python train.py --activation="tanh_gelu" --norm="rmsnorm" --parallel_block=false --init="uniform" --init_std_down=0.0 --grad_clip=1.0 --warmup_steps=200 --seq_len=1024 --doc_mask=true
Each number is 50 + 15 x the weight over its row's rms, rounded and kept within 0 to 99. Layers, rows and columns count from 0. The size before them is the row's rms in percent of the matrix's.

# layer 5 MLP down (transposed), 1600x320, rms 0.0336, rows 150-170, columns 160-239
095:54 37 44 52 46 81 36 24 48 59 35 37 58 42 61 48 60 70 19 72 59 52 51 68 66 70 34 53 37 53 51 55 57 46 44 48 63 62 65 32 43 57 47 51 47 50 55 41 45 60 47 33 53 51 48 28 18 39 49 34 72 40 68 56 80 46 43 21 42 55 72 58 58 88 59 52 36 40 40 71
119:53 78 62 13 60 33 57 49 30 47 52 69 63 49 57 77 49 46 43 71 41 68 46 64 54 20 49 62 40 35 64 33 48 56 49 57 51 78 61 55 31 41 50 87 69 60 35 23 58 54 43 25 70 52 50 49 33 33 56 47 56 61 44 54 32 30 52 62 25 71 52 43 50 67 38 25 47 45 48 52
101:63 30 51 32 52 45 53 52 58 34 61 53 54 44 38 90 60 53 31 34 55 49 37 35 63 72 41 75 51 49 43 29 46 42 54 68 71 64 45 68 56 43 51 70 18 41 85 63 50 70 44 45 66 63 65 36 24 54 31 47 39 44 42 47 40 53 35 78 60 48 48 38 18 50 18 25 22 54 37 40
094:50 46 49 61 44 69 42 31 29 75 35 68 46 46 61 64 69 84 21 39 64 46 43 62 41 61 74 47 28 62 45 44 58 62 68 52 63 35 57 52 63 46 54 63 74 61 43 62 34 42 49 49 21 65 41 77 64 26 43 50 52 65 64 49 45 65 71 27 53 43 54 33 53 18 30 75 54 48 65 77
101:51 47 29 26 58 41 70 51 33 21 50 56 40 61 49 47 46 74 52 89 33 47 30 66 42 42 49 50 62 54 99 59 63 63 43 53 53 60 39 74 48 37 70 63 53 32 57 54 29 59 28 70 57 53 55 58 66 57 72 61 17 60 45 43 58 49 57 48 60 52 60 55 43 51 41 32 50 48 57 18
100:38 71 42 30 51 62 32 29 56 54 42 54 43 35 45 46 59 44 43 64 61 31 33 44 51 37 29 37 35 72 74 55 59 53 53 41 42 55 75 51 51 37 47 54 61 83 37 55 57 57 40 82 22 25 48 56 17 52 60 30 65 78 49 37 35 51 72 63 54 41 64 68 39 44 58 61 24 51 46 83
093:65 76 41 47 62 79 23 52 64 51 31 44 33 27 56 56 45 24 57 77 47 43 62 43 48 51 39 63 71 40 39 52 57 67 37 34 60 74 58 25 43 85 72 38 36 38 54 34 48 32 30 39 45 67 53 32 80 20 38 55 52 40 33 44 53 41 51 55 75 48 70 59 34 53 31 42 55 83 48 47
104:43 29 58 33 38 33 37 42 59 57 73 42 38 37 46 50 36 61 49 64 43 49 67 55 68 73 47 80 47 50 70 57 47 16 66 28 75 80 42 58 60 26 58 58 41 29 61 54 61 46 39 32 85 61 51 35 48 58 52 58 44 27 50 41 54 43 34 25 46 53 41 45 50 74 71 69 79 45 31 59
105:19 16 71 29 85 52 45 50 52 62 36 28 22 46 59 60 36 54 28 58 65 66 65 29 58 63 31 45 34 60 20 59 70 56 69 37 45 61 71 67 48 24 81 38 59 41 54 46 72 32 58 51 54 61 51 46 49 69 40 21 54 56 36 58 68 62 40 65 41 25 63 49 85 38 28 29 40 34 48 64
093:44 64 22 60 50 27 66 69 35 72 32 76 24 41 65 55 38 85 53 63 66 36 36 41 59 42 65 37 40 37 73 64 30 16 74 46 48 15 43 31 46 56 65 44 43 69 55 27 38 49 27 45 46 68 53 11 65 54 58 43 66 58 51 86 47 43 51 56 36 42 62 45 68 65 32 52 42 36 33 58
110:54 37 43 62 44 44 45 42 69 21 50 74 67 42 42 66 33 62 49 57 46 41 53 58 33 44 44 45 69 87 71 44 42 51 53 65 40 62 65 38 65 71 68 60 66 44 32 46 50 55 64 37 48 44 51 21 49 46 62 33 60 26 75 45 69 38 81 52 37 60 77 44 37 58 36 33 37 53 33 16
104:26 32 57 48 58 76 42 37 62 56 37 57 71 83 57 66 61 22 50 75 49 31 45 68 61 75 39 75 58 21 48 45 37 49 62 78 56 53 61 78 32 65 60 72 53 48 53 44 88 22 57 29 45 42 34 54 62 59 55 70 60 29 66 55 67 57 55 42 47 71 46 49 44 59 57 45 56 58 25 28
101:39 34 53 37 47 74 28 37 67 45 48 36 48 46 50 71 23 68 73 52 65 53 72 54 66 59 55 36 34 73 42 46 52 52 46 37 36 50 51 27 50 32 53 54 76 68 39 72 64 53 35 33 22 57 31 40 52 48 58 55 59 58 33 20 09 57 25 42 46 47 34 44 50 33 24 59 44 29 90 68
094:31 43 37 45 46 43 65 63 59 52 18 63 52 39 76 57 70 57 69 22 74 50 51 61 47 71 48 25 70 57 73 59 29 34 76 36 54 45 49 75 40 62 48 69 45 81 64 76 34 69 50 63 60 86 32 39 04 70 62 28 25 44 50 46 43 71 52 44 49 79 70 36 55 53 67 79 36 47 45 48
096:36 46 36 55 38 66 40 36 51 30 36 43 75 57 44 28 34 26 28 51 48 61 36 54 70 77 69 58 35 65 17 38 12 41 55 51 38 53 44 71 63 67 35 46 30 44 50 40 04 75 55 57 42 29 30 28 47 38 53 60 63 53 63 50 56 31 45 41 38 32 45 93 59 61 63 47 76 52 27 23
099:59 45 56 47 60 61 27 56 26 56 36 71 42 41 37 75 69 38 50 32 19 59 87 58 63 72 42 34 60 27 92 55 39 57 48 42 27 34 47 59 55 56 57 51 35 60 70 41 56 73 52 65 31 32 60 52 43 64 28 54 49 48 41 25 34 54 30 57 68 31 41 37 47 57 42 70 25 45 46 43
094:56 48 58 49 09 59 39 52 44 33 61 65 57 27 44 45 70 50 38 57 60 38 40 51 40 72 55 53 45 49 31 56 50 69 47 38 66 63 49 26 36 65 52 32 40 45 63 72 70 46 40 42 43 28 55 24 36 45 41 72 26 31 59 35 55 50 49 60 82 68 56 54 34 46 44 61 47 27 10 73
098:41 79 43 67 64 55 60 35 37 41 41 44 55 63 66 64 22 48 54 29 71 74 59 37 54 52 48 60 20 42 28 67 39 58 22 53 29 37 59 30 78 56 35 50 75 55 49 52 64 62 54 29 25 52 37 57 30 33 46 39 38 41 26 51 52 69 48 72 28 68 80 63 37 35 57 36 74 61 54 37
108:53 20 43 34 34 56 75 27 65 47 40 50 29 61 49 71 60 28 62 47 82 66 61 72 65 50 65 66 24 45 54 44 44 43 62 35 51 79 29 64 25 37 35 23 39 40 43 43 49 47 60 50 45 39 57 22 56 46 46 46 58 42 58 29 30 63 40 37 39 85 25 53 41 37 65 48 69 77 57 49
094:62 42 62 49 61 57 42 61 56 51 52 50 38 52 64 73 45 55 66 39 51 38 31 33 24 38 35 53 75 81 30 71 50 42 57 49 43 55 42 60 65 44 59 53 61 58 46 47 30 78 38 49 49 44 59 21 37 48 55 53 00 21 41 60 73 58 55 51 37 82 54 83 38 17 65 46 36 63 65 26
106:75 76 70 49 43 49 21 31 56 69 46 45 33 71 51 51 48 44 52 68 27 46 40 36 75 28 32 47 62 33 58 12 41 71 42 45 59 32 47 38 50 42 60 67 58 90 38 47 22 54 86 55 69 54 96 49 30 66 59 76 33 34 62 58 56 43 49 38 34 27 65 73 39 25 33 67 27 44 61 50
# layer 5 MLP up, 1600x320, rms 0.0766, rows 151-170, columns 160-239
115:34 25 52 58 42 53 50 35 31 72 46 67 47 65 44 50 44 62 51 43 39 48 41 61 41 30 41 40 42 45 49 28 62 65 25 51 47 37 46 56 40 47 44 59 47 34 34 36 52 46 62 40 70 78 59 64 55 49 49 72 52 31 74 44 41 59 33 46 63 52 67 50 56 76 46 49 41 46 51 48
104:22 73 78 28 60 57 54 50 55 41 38 62 47 46 31 37 34 42 50 42 41 35 54 73 33 55 47 43 44 86 49 44 62 48 35 45 40 48 93 47 29 48 50 56 45 56 50 62 54 53 79 51 49 63 43 64 44 51 52 34 58 42 64 59 47 42 64 57 19 35 63 62 55 49 79 34 65 73 47 48
095:49 40 61 51 23 43 39 67 72 61 45 31 50 58 83 37 30 38 70 45 61 40 66 73 42 47 42 70 84 32 39 55 42 15 44 62 46 57 39 37 59 48 42 19 38 42 48 63 61 64 49 83 75 33 45 37 45 36 47 51 54 44 52 53 55 49 52 82 55 50 51 46 53 67 90 52 86 61 18 35
101:61 66 37 48 34 58 70 75 51 43 67 31 41 53 44 31 40 71 48 36 52 56 40 58 30 47 34 45 35 50 33 56 53 40 46 63 47 60 49 45 48 53 46 25 42 38 83 68 57 58 59 33 42 51 23 39 31 47 40 44 66 34 58 80 21 63 59 15 53 63 76 55 42 65 46 67 52 70 63 78
102:71 32 64 64 66 66 65 43 43 55 66 81 51 40 54 43 65 41 45 29 39 42 63 50 61 51 61 42 56 63 25 43 33 44 91 34 58 43 49 32 34 63 44 43 17 42 59 57 46 29 78 40 38 65 36 24 60 26 21 40 39 60 37 68 66 32 45 26 62 55 41 47 75 69 31 47 83 59 76 63
094:52 49 49 22 44 55 67 34 58 42 63 51 72 41 39 59 36 45 41 33 48 60 07 44 79 52 77 78 52 32 57 36 76 51 23 90 45 19 77 55 58 21 52 38 48 49 54 45 67 60 63 43 69 38 21 50 45 29 54 46 62 60 50 47 29 24 51 55 71 52 42 30 71 49 57 50 36 50 61 53
104:46 42 56 76 62 42 60 31 44 50 41 52 62 46 68 42 48 64 60 16 27 49 34 23 66 52 65 40 50 36 50 41 22 83 49 64 25 36 36 39 29 47 54 51 76 72 47 68 46 48 62 38 29 72 34 58 44 40 75 56 43 65 38 70 31 53 61 52 56 66 47 42 58 24 48 45 32 40 73 31
105:54 85 38 69 43 39 75 57 73 20 81 29 52 59 51 47 71 59 50 40 33 40 33 47 61 35 70 69 54 49 62 55 68 44 38 23 57 36 58 40 36 64 32 33 46 34 45 45 48 71 41 60 59 61 40 62 62 10 82 66 50 48 75 48 58 54 65 74 54 63 60 40 35 39 39 49 17 50 43 62
094:71 37 66 38 51 74 30 30 52 40 71 32 67 82 61 47 67 17 58 26 44 45 47 50 46 37 46 62 38 24 34 22 57 78 16 66 35 68 47 54 61 49 44 30 39 48 42 68 69 51 40 70 49 34 45 72 47 44 52 43 50 41 75 20 17 69 58 35 68 49 42 56 44 60 66 35 26 57 40 30
104:84 29 41 52 50 75 81 44 52 18 75 68 51 34 65 50 63 53 61 56 48 60 71 34 35 35 41 70 50 39 54 29 41 36 28 53 36 29 28 77 42 42 59 39 69 50 56 70 64 43 17 28 53 36 58 54 31 41 36 66 56 50 43 45 57 61 62 52 80 54 55 46 30 56 60 24 93 38 74 62
101:75 56 52 34 49 67 40 63 11 43 54 40 25 53 39 27 52 65 61 49 53 41 63 56 45 40 50 31 63 63 52 43 62 77 52 16 34 69 20 33 55 36 45 34 55 57 53 43 45 35 36 45 18 66 39 59 27 40 41 56 48 94 51 63 62 36 45 52 41 50 51 59 41 43 43 20 56 42 71 73
098:60 54 47 43 43 20 70 41 25 32 26 70 51 32 46 32 43 44 28 46 75 21 59 48 46 20 39 72 55 57 63 51 60 66 46 41 66 55 53 66 34 58 48 59 31 53 69 34 37 55 72 71 48 42 74 58 56 47 46 30 44 48 66 56 64 34 70 40 72 43 61 60 56 47 53 42 63 76 23 36
100:29 53 42 30 58 50 46 45 36 28 67 53 65 69 46 35 44 42 66 69 33 47 45 44 24 53 39 72 36 43 24 31 40 58 34 66 46 66 66 59 69 44 66 39 62 33 42 56 52 53 44 65 41 21 69 51 57 48 39 79 68 65 68 41 59 44 30 51 15 47 43 56 69 34 35 11 59 56 48 47
097:63 48 40 56 50 45 42 39 36 60 54 62 41 60 63 60 53 70 29 57 38 67 63 38 44 46 43 59 55 43 79 49 54 55 41 36 51 44 74 29 42 55 60 45 46 63 61 58 74 07 39 39 58 71 61 73 40 44 75 66 54 38 53 54 56 34 61 22 67 55 54 17 48 49 54 67 31 41 55 63
100:70 40 29 53 60 49 63 46 49 59 64 57 46 56 82 25 28 42 30 44 54 58 59 49 50 57 49 36 60 49 35 23 73 68 52 46 56 63 58 52 43 46 47 60 57 66 63 39 61 33 39 35 59 64 64 48 55 36 77 61 50 42 40 60 46 50 72 39 31 61 62 50 67 33 24 46 46 89 66 60
104:50 50 41 55 89 46 66 52 59 68 67 34 38 67 47 13 32 30 70 57 35 31 48 88 41 35 21 62 40 43 46 37 38 15 48 50 49 47 56 83 59 39 58 56 52 45 56 34 40 91 47 63 53 43 33 74 61 67 47 32 49 35 36 58 40 50 37 49 21 48 36 59 53 67 57 35 58 59 68 44
098:27 65 39 37 38 62 42 65 59 47 43 52 71 51 38 54 72 32 71 47 40 38 29 75 41 76 79 45 64 70 78 37 59 69 37 50 30 61 58 45 54 47 53 75 45 48 29 42 39 62 55 54 56 85 52 65 65 41 44 79 45 93 65 61 70 35 21 47 65 46 48 60 69 53 51 53 50 69 70 26
102:62 49 54 61 65 47 48 57 40 56 57 64 53 59 56 50 43 57 41 60 55 60 59 27 50 67 38 44 77 66 45 66 47 43 24 40 49 19 50 61 47 79 59 63 76 35 69 30 39 32 45 40 39 67 64 52 46 46 54 70 61 62 38 27 46 53 21 62 83 51 56 54 59 62 58 50 39 39 61 56
097:47 49 72 61 62 52 47 72 72 47 45 51 71 47 56 41 51 72 51 41 58 80 39 39 57 51 41 90 37 20 64 17 56 71 44 63 31 53 61 81 61 51 50 62 35 29 55 41 66 35 47 65 58 44 63 51 50 37 70 65 82 65 49 42 57 67 33 57 65 26 46 28 35 97 49 65 57 47 46 60
101:29 46 59 43 37 65 62 41 33 35 43 61 56 80 50 45 55 45 60 36 58 37 30 55 48 42 28 48 26 65 55 70 76 46 61 31 15 34 60 73 45 76 39 43 20 30 41 53 28 30 28 48 46 51 39 52 55 48 77 60 47 91 54 57 53 39 49 49 51 47 35 47 38 60 53 52 64 42 52 69